{
  "num_hidden_layers": 15,
  "hidden_size": 96,
  "num_attention_heads": 2,
  "num_key_value_heads": 1,
  "head_dim": 32,
  "intermediate_size": 384,
  "vocab_size": 16384,
  "hidden_act": "gelu",
  "norm": "rmsnorm",
  "norm_place": "pre",
  "norm_eps": 1e-05,
  "positions": "rope",
  "rope_theta": 100000.0,
  "rope_fraction": 0.5,
  "qk_norm": false,
  "attn_scale": 0.177,
  "bias": "qkv",
  "tie_word_embeddings": false,
  "parallel_block": false,
  "init": "uniform",
  "init_std_qkv": 0.0375,
  "init_std_o": 0.0,
  "init_std_up": 0.0375,
  "init_std_down": 0.0,
  "optimizer": "soap_variant",
  "learning_rate": 0.00635,
  "lr_mult_up": 0.777,
  "beta1": 0.95,
  "beta2": 0.99,
  "lr_head": 0.0155,
  "max_grad_norm": 2.0,
  "warmup_steps": 200,
  "schedule": "wsd",
  "decay_fraction": 1.0,
  "decay_shape": "linear",
  "final_lr_fraction": 0.0,
  "batch_tokens": [8192, 16384, 24576],
  "max_seq_len": 128,
  "doc_mask": false,
  "train_tokens": 112000000,
  "max_steps": 6941,
  "dataset": "wikipedia_en"
}
Each number is 128 + 32 x the weight over its row's rms, rounded and kept within 0 to 255. Layers, rows and columns count from 0. The size above them is the row's rms in percent of the matrix's.

# layer 3 MLP down (transposed), 384x96, rms 0.279, rows 42-73, columns 48-95
size [104  95  88  90  87 102  88  93  81  93  95  95 107  88 153 121  99 101 114 105  95  91  82  98  90  99 104  90  82  93  92  88]
[[ 94 106 127 174 122 112 124 161 157 159 167  66 137 167 107 127 121  80 135 144 124 116  70  84 149 168 176 124 167  55  64 119 137 110 118 130 144 166 115 174 125 117  98 132 139  98 110 122]
 [112 146 102 121 149 152  77 113 162 143 155 150 123  94 142 114 138 119 137 102 122 118 198 123 109  94  81  93 174 198 100  74 126 112 122 147 156 116 131 102 154  97 143  74 125 118  82 170]
 [131  82 101 140 162 160 116  84 112 110 111 114 141 121 141  35 145 174 130 105 141  87 161  83 104 173 145  98 120  99 141  93 130 106 109 128 124  96 116 119 167 151 148 140  75 102 195 140]
 [ 71  53 105 147 173 140 125  81 160 162 167 126  74 119 175 121 134  62 122 144  80  92 191  99 160 224 146 184 139  93  94  84 153 135 143 138  96 108 123 156 155  79 125 143 124  95 130 188]
 [140 130 131 177  77  88 163 100 107 130 131 141  69 115 163 139 132  97 125 116  73 144 192 155 128 105  58 124 153 138 108  90 189  87 109 115 153 200  84 106 101 129 116 136 210 129 116 150]
 [196 120 108 118 113  83 118 157 185 158 104  99 162 144 155 116 115 168 123 166 113 189 128 123 144 110  92 128 132 164 173 127 115  95  99 171  95 146 120 144 123 144 109  69  51 119 128 155]
 [181  77  99 163 110 115 177 127 104 102 143 109 130 127  93  75 119  70 151 102  66 121 144 151 142 125 105 106  87 130 169  84  52 113  78 113 109  90 146 137 120 141 141 144 138 194 157 155]
 [187  95 171  84 157 173  80  92 112 102 105 160 105 106 111  56  73 144 141 101 157  95 156  87 116 141 138 168 135 188 174 135  71 125 155 192 143  95 146 139 123 143 118 143 123  81 121 172]
 [116 183 154 148 142  99 128  75 121 115  80 148  81 121 125 146  81 136 137 120  98  92 148 130  98 151 141 162 137 130 103 123 142 177 110 104 100 165 162 105 149  68 142 154 128  86 114 110]
 [117 178 155 129 125  80 158 154 149 125 113 173 105 171 131 152 137 155 179 169  92 141 112 144 167 114 130 150 190 137 130 121 118 116 172 140 158 140 162  70  72  93 131 121  49 176  57 131]
 [ 94 130  94 147  74  97 103 149 114 113 137 155 143 106 142 156 148  68  92  70 128 155 116 173 154  95 178 116 117 200  93 138 180 135 155 127 186 177 156 105  61 126 146 141 146 121 131 109]
 [161 197 130 103 145 118 170 155 136 112  86  92 104 153  73 133 155 128 134 165 186  95 171 118 195 101 164 143 158 174 162 117 114 169 103 126 107 180 154 171 151 120 148 160 140 123 129 135]
 [ 82 191 119 154 103  88 129 116 114 178 163 132 118  39 156  92  96 119 199 149  99  96 142 143 146 137 139 102 106 151  67 191 139 109 130 103  62 156 123  67  93  83 180 139  75 108 147 167]
 [ 83 122 130 169 161 119 114 128 152 126  62 122 146 187 119  84  64 107 138  82 163  88 165 130 122 119  97 135 176 119 131  81  89  94 102 152 186 180 146 121  86 130 159 115  79  91 140 102]
 [159 136 110 112 148 164 166 151 111  85 123  90  94  44 120 118 202 162 116 166 120 127  85 171 173 147 129 140 144  95 145 164  78 130 166 112 117 119 143 120 116  77 169 102 139 122 108  95]
 [209 150 193 135  79 121 171 145 116 129 123 134 136 160 118  96 132 169 112 111 130 137 215  80  80 132 104 133 139  96 161 101 123 101 115 151  78 163 134 181  82 142 140 108  96 154 121 138]
 [ 84 146 101 110 186 154 153 116 115 154 112  86  93  46 181 122  67 128 103 110  99 138 159 117  48 128 140 149 116 114 131 139 150  99  86 146 169 106 149 161 131 139 152 173  89 136 153 138]
 [189 128 171  89 208 125 143 124 188 126  85 102 132 139 117 173 113 109 125  99 154 102 127 121  96  71 138  55 180 171 145 154 102 153 157 108 136  66  89 113 138 133 103 126 113 100  93 153]
 [140 118  91 143 144 106 148 130 177 145 113  70 107 128 103 128  91  99 115 183 150 111 217 130 176 157 136 152 125 136 115  95 112  75 142 122 141 135 126  98 113 122 154 110 138 149 155  69]
 [135 179 110 184 108  62 153 190 152 132 185 148 122 176  85 120 129 124  82 116 147 136  78 115 153 104  90  93  87 109 128 135 136 136 120 181 145 153 115 146 196 104 133  64 153 165 123 121]
 [153  44  98 150 130  81  91  69 153 146 120 112 128 123 151 140 130 124 124  84 112 140 219 136 164 134 161 128 100 101  97 158 144  82 167  73  67 130 132 155  73 141 132 167  87 149 146 186]
 [143 137 145 134 151  89 146 150 187  74 133 128 170 136 104 153  87  98 122 138 131 148 114 154 140 152 132 167 121 139 119 102 160 134 171 162 202 136 145 171 154 142 118  93 108 146 149 184]
 [124 135 100 140 130 193  66 109 136 115 117  88 144 114  80 192 152 139 146 110 138  95  82 106  68 140 109 153 139 103 115 101 181  88  87  98  70 128 124 113 110 128  87 136 174 167 140 126]
 [135 146 131  67 127 130 141  70 115 140  93 150  84 160 131  93 158 138  70 138  98 163 169  77 135 125 118 177 107  89  99  88  45 144  80 150  96 142 113 132 132 112 170 153 158 145 160 128]
 [163 120 187 132 159 126 176 151 147 129  83 153 201 178  87  86 124  94 157  97 117 173 130 137  69 128 130 109 134 176 108 154 109 130 159 137 124 157 162 153 130 178 131  57 146 158 186 187]
 [116 128  91 141 179  94 135 142  68 116 104 151  95 128 118 147 160 103 107  39  91  87 123  96 102 162 141 163 131 152 111  92 181  92 174 149 107 103  86 104 105 127  82 127 164  94 149 147]
 [168 121 113 130  83 129 104 142 129  46 130 125 157 110 161 143 159  89 101 139 110 128 173 179 157 139 148  98 152 147 175 112 103 121 124 113 154  87 131  99  91 119 135 168 101 162 191 159]
 [170 189 110 134 147 132 173 128 135 144 111  79 135  89 149 124 129 130  94 117 211 101 223 115 124 188 120 128 137 147 173 126 125  82 140 149 153 100 168 171 122 187 123 114 107 115 126 181]
 [154 172 145 145 133  68 134  70 117 114 162 151  86 169 123 112 111 155 194 131  92  85 113 157 153 146 117 129 107 119 108  87 137 108 162 147 159 138 170 110  97 182  85 121 133  86 143 163]
 [132 105 163 180 194 140 162 101 109 156 156 169 124  99  89 159  92 130 127 196 107 128 231 140 117 106 104 124 133 116 134 103 158  93 102 121 144 150 120  98  82 151 201 172  90  99 189 139]
 [109  96 152 155 114 130 151 156 131  78  91  98 147 113 113 173 128 151  77 139  89 143 183 129 131 174 128 136  63 201  98 133 145 107 121 149 164  98 149  92 123 171 126 125 120 145 180  99]
 [228  74 156 118 115 168 151 159  84  97  82 125 160 127 106 138 151 133 159 100 113 131 148 145 108 127 115 172  91 153 143 100 117  72 146 128 164  65 109 122  84 154 125  94 154 144 169 111]]
# layer 3 MLP up, 384x96, rms 0.231, rows 43-74, columns 48-95
size [ 93  83 100 106  99  79 101 113  90  84  88 111  82 150 110  99  98 105 101  95  82  91  96  79 104  99 120 107 107  87  81  94]
[[123 146  46 136 134 121 155 157 117 101 128  76 160 136 113 107  81 104 153 136 199  93 112  92  94 189 112 163 101  52 159 107 156 105 127  96 148 133 124  82  92 144 126 141  93 142 152 107]
 [148 145 118 155  74 188 125 122  66 191 149 149 153 125 114 136 113 153 159  73 153 131  98  82 164  74 126 116  74 128 193 143 143 138 146 167 191 128 140  86 103 135  91 146 204 108 141 162]
 [165 155 105  71 151  97 141 214 123 124 139 130  63  91 114 189 106 101 109  80 176  97 150 124 122 119 132  55 124 106 161 159 200 116 134 110  95 122 134 139 132 102  96 107 178 128 106 170]
 [114 146 141  83  91 164  99 158 145 132 136 114 114 135 145 182 117 143  76 132 118 137  93 164 125  76  95 131 112 157 124 173  88 141 139  80 187 107  91 135 156  70 162  99  95 103 139  97]
 [ 91 114 172 115 119  48 141 109 123  70 163 114 180 162 113 123 117  48  73 136  92 165 135 137  95 138 164 209  95  99 177 112 140 132  66 135 117 144  90 131 130 124 149 126 121 108 108 104]
 [ 89 151 164 156 161 129  95 140  93 129  94 136 169 167  86 141 136  94 110 124 142 105 112 167 106 177 128 119  89  56 151  90 112 151  80  80 126  88  84 149 136 132 156  79 107  73 129 175]
 [108 123 101 133 130 131  93 106 126 124 126 119 136  98 143 135 200 134 112 126 136 127 140 107  83 132 168 146 143 113  66 173 144 161 141 103 150 100  97 117 136 145 154  76 159  94  93 147]
 [108  92  83 112 154 166 145 105  72 163 131  82 161 130 162  63 116 130 176 119 127 147 142 146 167 126  81 137 107 145 159 146 137 127 146 144 173 139 108 158 125 184 136 126 141 115 128 166]
 [182 146 134 189 114  97 124 163 105 123 113 166 130 125 120 146 141 149  71 119 134 108  92 122 171 129  47  94 138  62 101  92  78 138 121 131 104  62 193 164 175  93 118 146 190  94 195 135]
 [194 153  92 161 120 179  97 139 118 127 168 181 163 112 140 158 145 130 144  67 170 155  77 135 131 103 152 177 170 162 112 164  97 149 177 109 147 125 155  92 124 103 109  80 145 112 125  70]
 [149 117 144  88  96 159  91 170 120  77 104 166  83 170 128  85  93  86 152  96 116 112 144 119 139  59 182 152 174  94 138 160 163 167 151 112 158  89  84 164 134  83 107 124  80 125 160 131]
 [145 189 122 158 168 111 121 124 142 179 151 120 159 144 105 184 124 131  81  52 200  89 148 140 134  68 112 162 119 121  87 120 150 168 140 126  70 135 166 106 139 115 106 136 158 121 136 158]
 [137  91 118 102 170 123  76  82 170  72  82  96 137 153 160  88  90 151 144 132 107 113  61 154 159 137 102  41 137 159  90 100 101 134 122 146 182 130 112 116 111  96  91  92 146 101 141 131]
 [163 131 120  67  83 169 160 155 110 114 127 142 116 148 123 107 152 160  96 120  78 121 114 116 150 172 104 162 116  97 130 171 147 130 158 124 140 100 102 118 101  88 187  78 162 129 129  39]
 [100 193 102  75 125 163 132 120  68 166  81 100 131 101 153  82 102 132 120  97  97 135 124 164 148 120  97 111 129 172 137 127 179 132 146 124 130 101 108  39 149 150  73 134 118 156  92  76]
 [ 91 145 131 106 139 129 167 106 128 155 164  71 102  99 167 132 149 126  99 123 146 178 149 126 133 181  80 160 127  88 141 184 110 134 112 176 154 160 108 126 138 102 132  91 145  74 114 184]
 [101 123 116 129  99 120  75  91 108 130 147 125 166  84 165  85 166 113 138 120  80  96 140 183 159 166  94 115  77 116 145 134 105 133  98 145 119 126 176 141 192 147 169  48 173 147 161 148]
 [136 135  63 121 127 145  97 121 138 180 176 127 140 109 146 171 167  97 138 102 140 103 167 178 139 167 116 140 133 140 125 168 133 177 122 127 128 137 130  88 151 101 138  73 172 120  82  96]
 [144 117 109 174 131  87 167 127 129 145 237 114 131 111 120  83 162 110 111 129 155 162 134 147 125 146 155 122 117 136 104 138 164 157 149  70 151 148 206  74 146  73 149 132 157 126 118 159]
 [154 151 114  86 110  76 109 151 142 169 143 176 143  89 168  68 138 180 145 155 163 134 126 142  98 148 108  75 112 113 100 136 173 141 149  87  94 137 134  91 186 104 202  90 170 171 139 153]
 [ 84 132 109  66 117 119 109 160 177 207 140 186 155 147  54 106 177 150 136 122 134 132 142 128 170 117  94 119  95  93  93 108 106 137 136 147 108  70 141 143 114 130 159 101 110 125 104 108]
 [127 207 132 152 133 146 153 182  96 145  71 188 194 100 129 163 130 122 131 138  97 145 111 109 168 140 150  83 158 103 137 138 109 172  79 106  73 138 169  73 162 167 150 112  89 145 166 109]
 [145 159 128 156  83 120 148 104 133 101 169 148 133 144  91 144 157 148 103  32 129 171 139 155  29 154 151 117 162 112 112 145 155 101 135 149 158 126  90 121 176 116 114 115 163 118 152 151]
 [171 128 167  99 143 107 184 144 141 110 121 168  93 110 128 112 195  66 130 148  82 138  97 145 108 129 116 155  83 124 140 167 143 160 126  47  82 141 176 131 157 141  69 127 139 128 123 150]
 [108 148 112 128 105  96 185 119 145 113 150 109 159 117 142 161 140  83  90 111 174 132 136 137  48 167 145 179  53  67 143 108 131 144 150  81 128  79 138 112 145 190  93 118 148 153  93 116]
 [ 99 172 113 134 140 146  92 117 119 131 161 131 157  92 123 150 161 146  93 150 126 144 119 122 191 109  50 116 133 118 134 177 163 165 124  90 125  98 117 164 175 129 119 118  81  69 106 126]
 [178  81 147  99 105 135 134  93 103  94 121 133  98 147  83 139  92 132 149  67 133 141 112  77 184 135 123  79 178 112 137 125 132 113 143  91 168 107 135 101  87  61 137 146 106 128 141  84]
 [147 124 137 121 125 182 136 120 138  56 127  67 141 125 142 112 159  59 163 105 119 136 179 140  64  72 183 101  89 100 145 178 149 115 164 115 144 103  38 129 161 115 145 177 157 140 136 112]
 [109 164 108 123 110 145  71 150 170  95 159  66 168 126 139 141 144 113 114  72 150 164 115  88 151 180 155 178 145 157 150 118 100 118 140 139 122 101 149 152 103  75  80  72 110 160 148 112]
 [146 145 125 111 117 112 136  92 132 116 108 118 155 207  79 121 164 117  56 129 124 142 117 149 175 193  77 133 136 122  99 125 146 119 101 124 138 106  56  78 163 143 151 104 143 104 118 120]
 [117 113 124  95 108 133  69 108 104 110  88  88 155  86 156 127 193 118 131 107 183 236  62 102 138  76 103 130  92 127 144 114 136 159  73 106 124  96 134  95  84 135 152  90  83 114 178 119]
 [140 132 133  96 171 157  90 199 154 138 176 179 117 136 134 162 156 160  68 129 130 117 137 101  70 117 174 142 158  63  89 144 152 116 131 121 153  73 149 104 129 133  97 108 148 100  66  78]]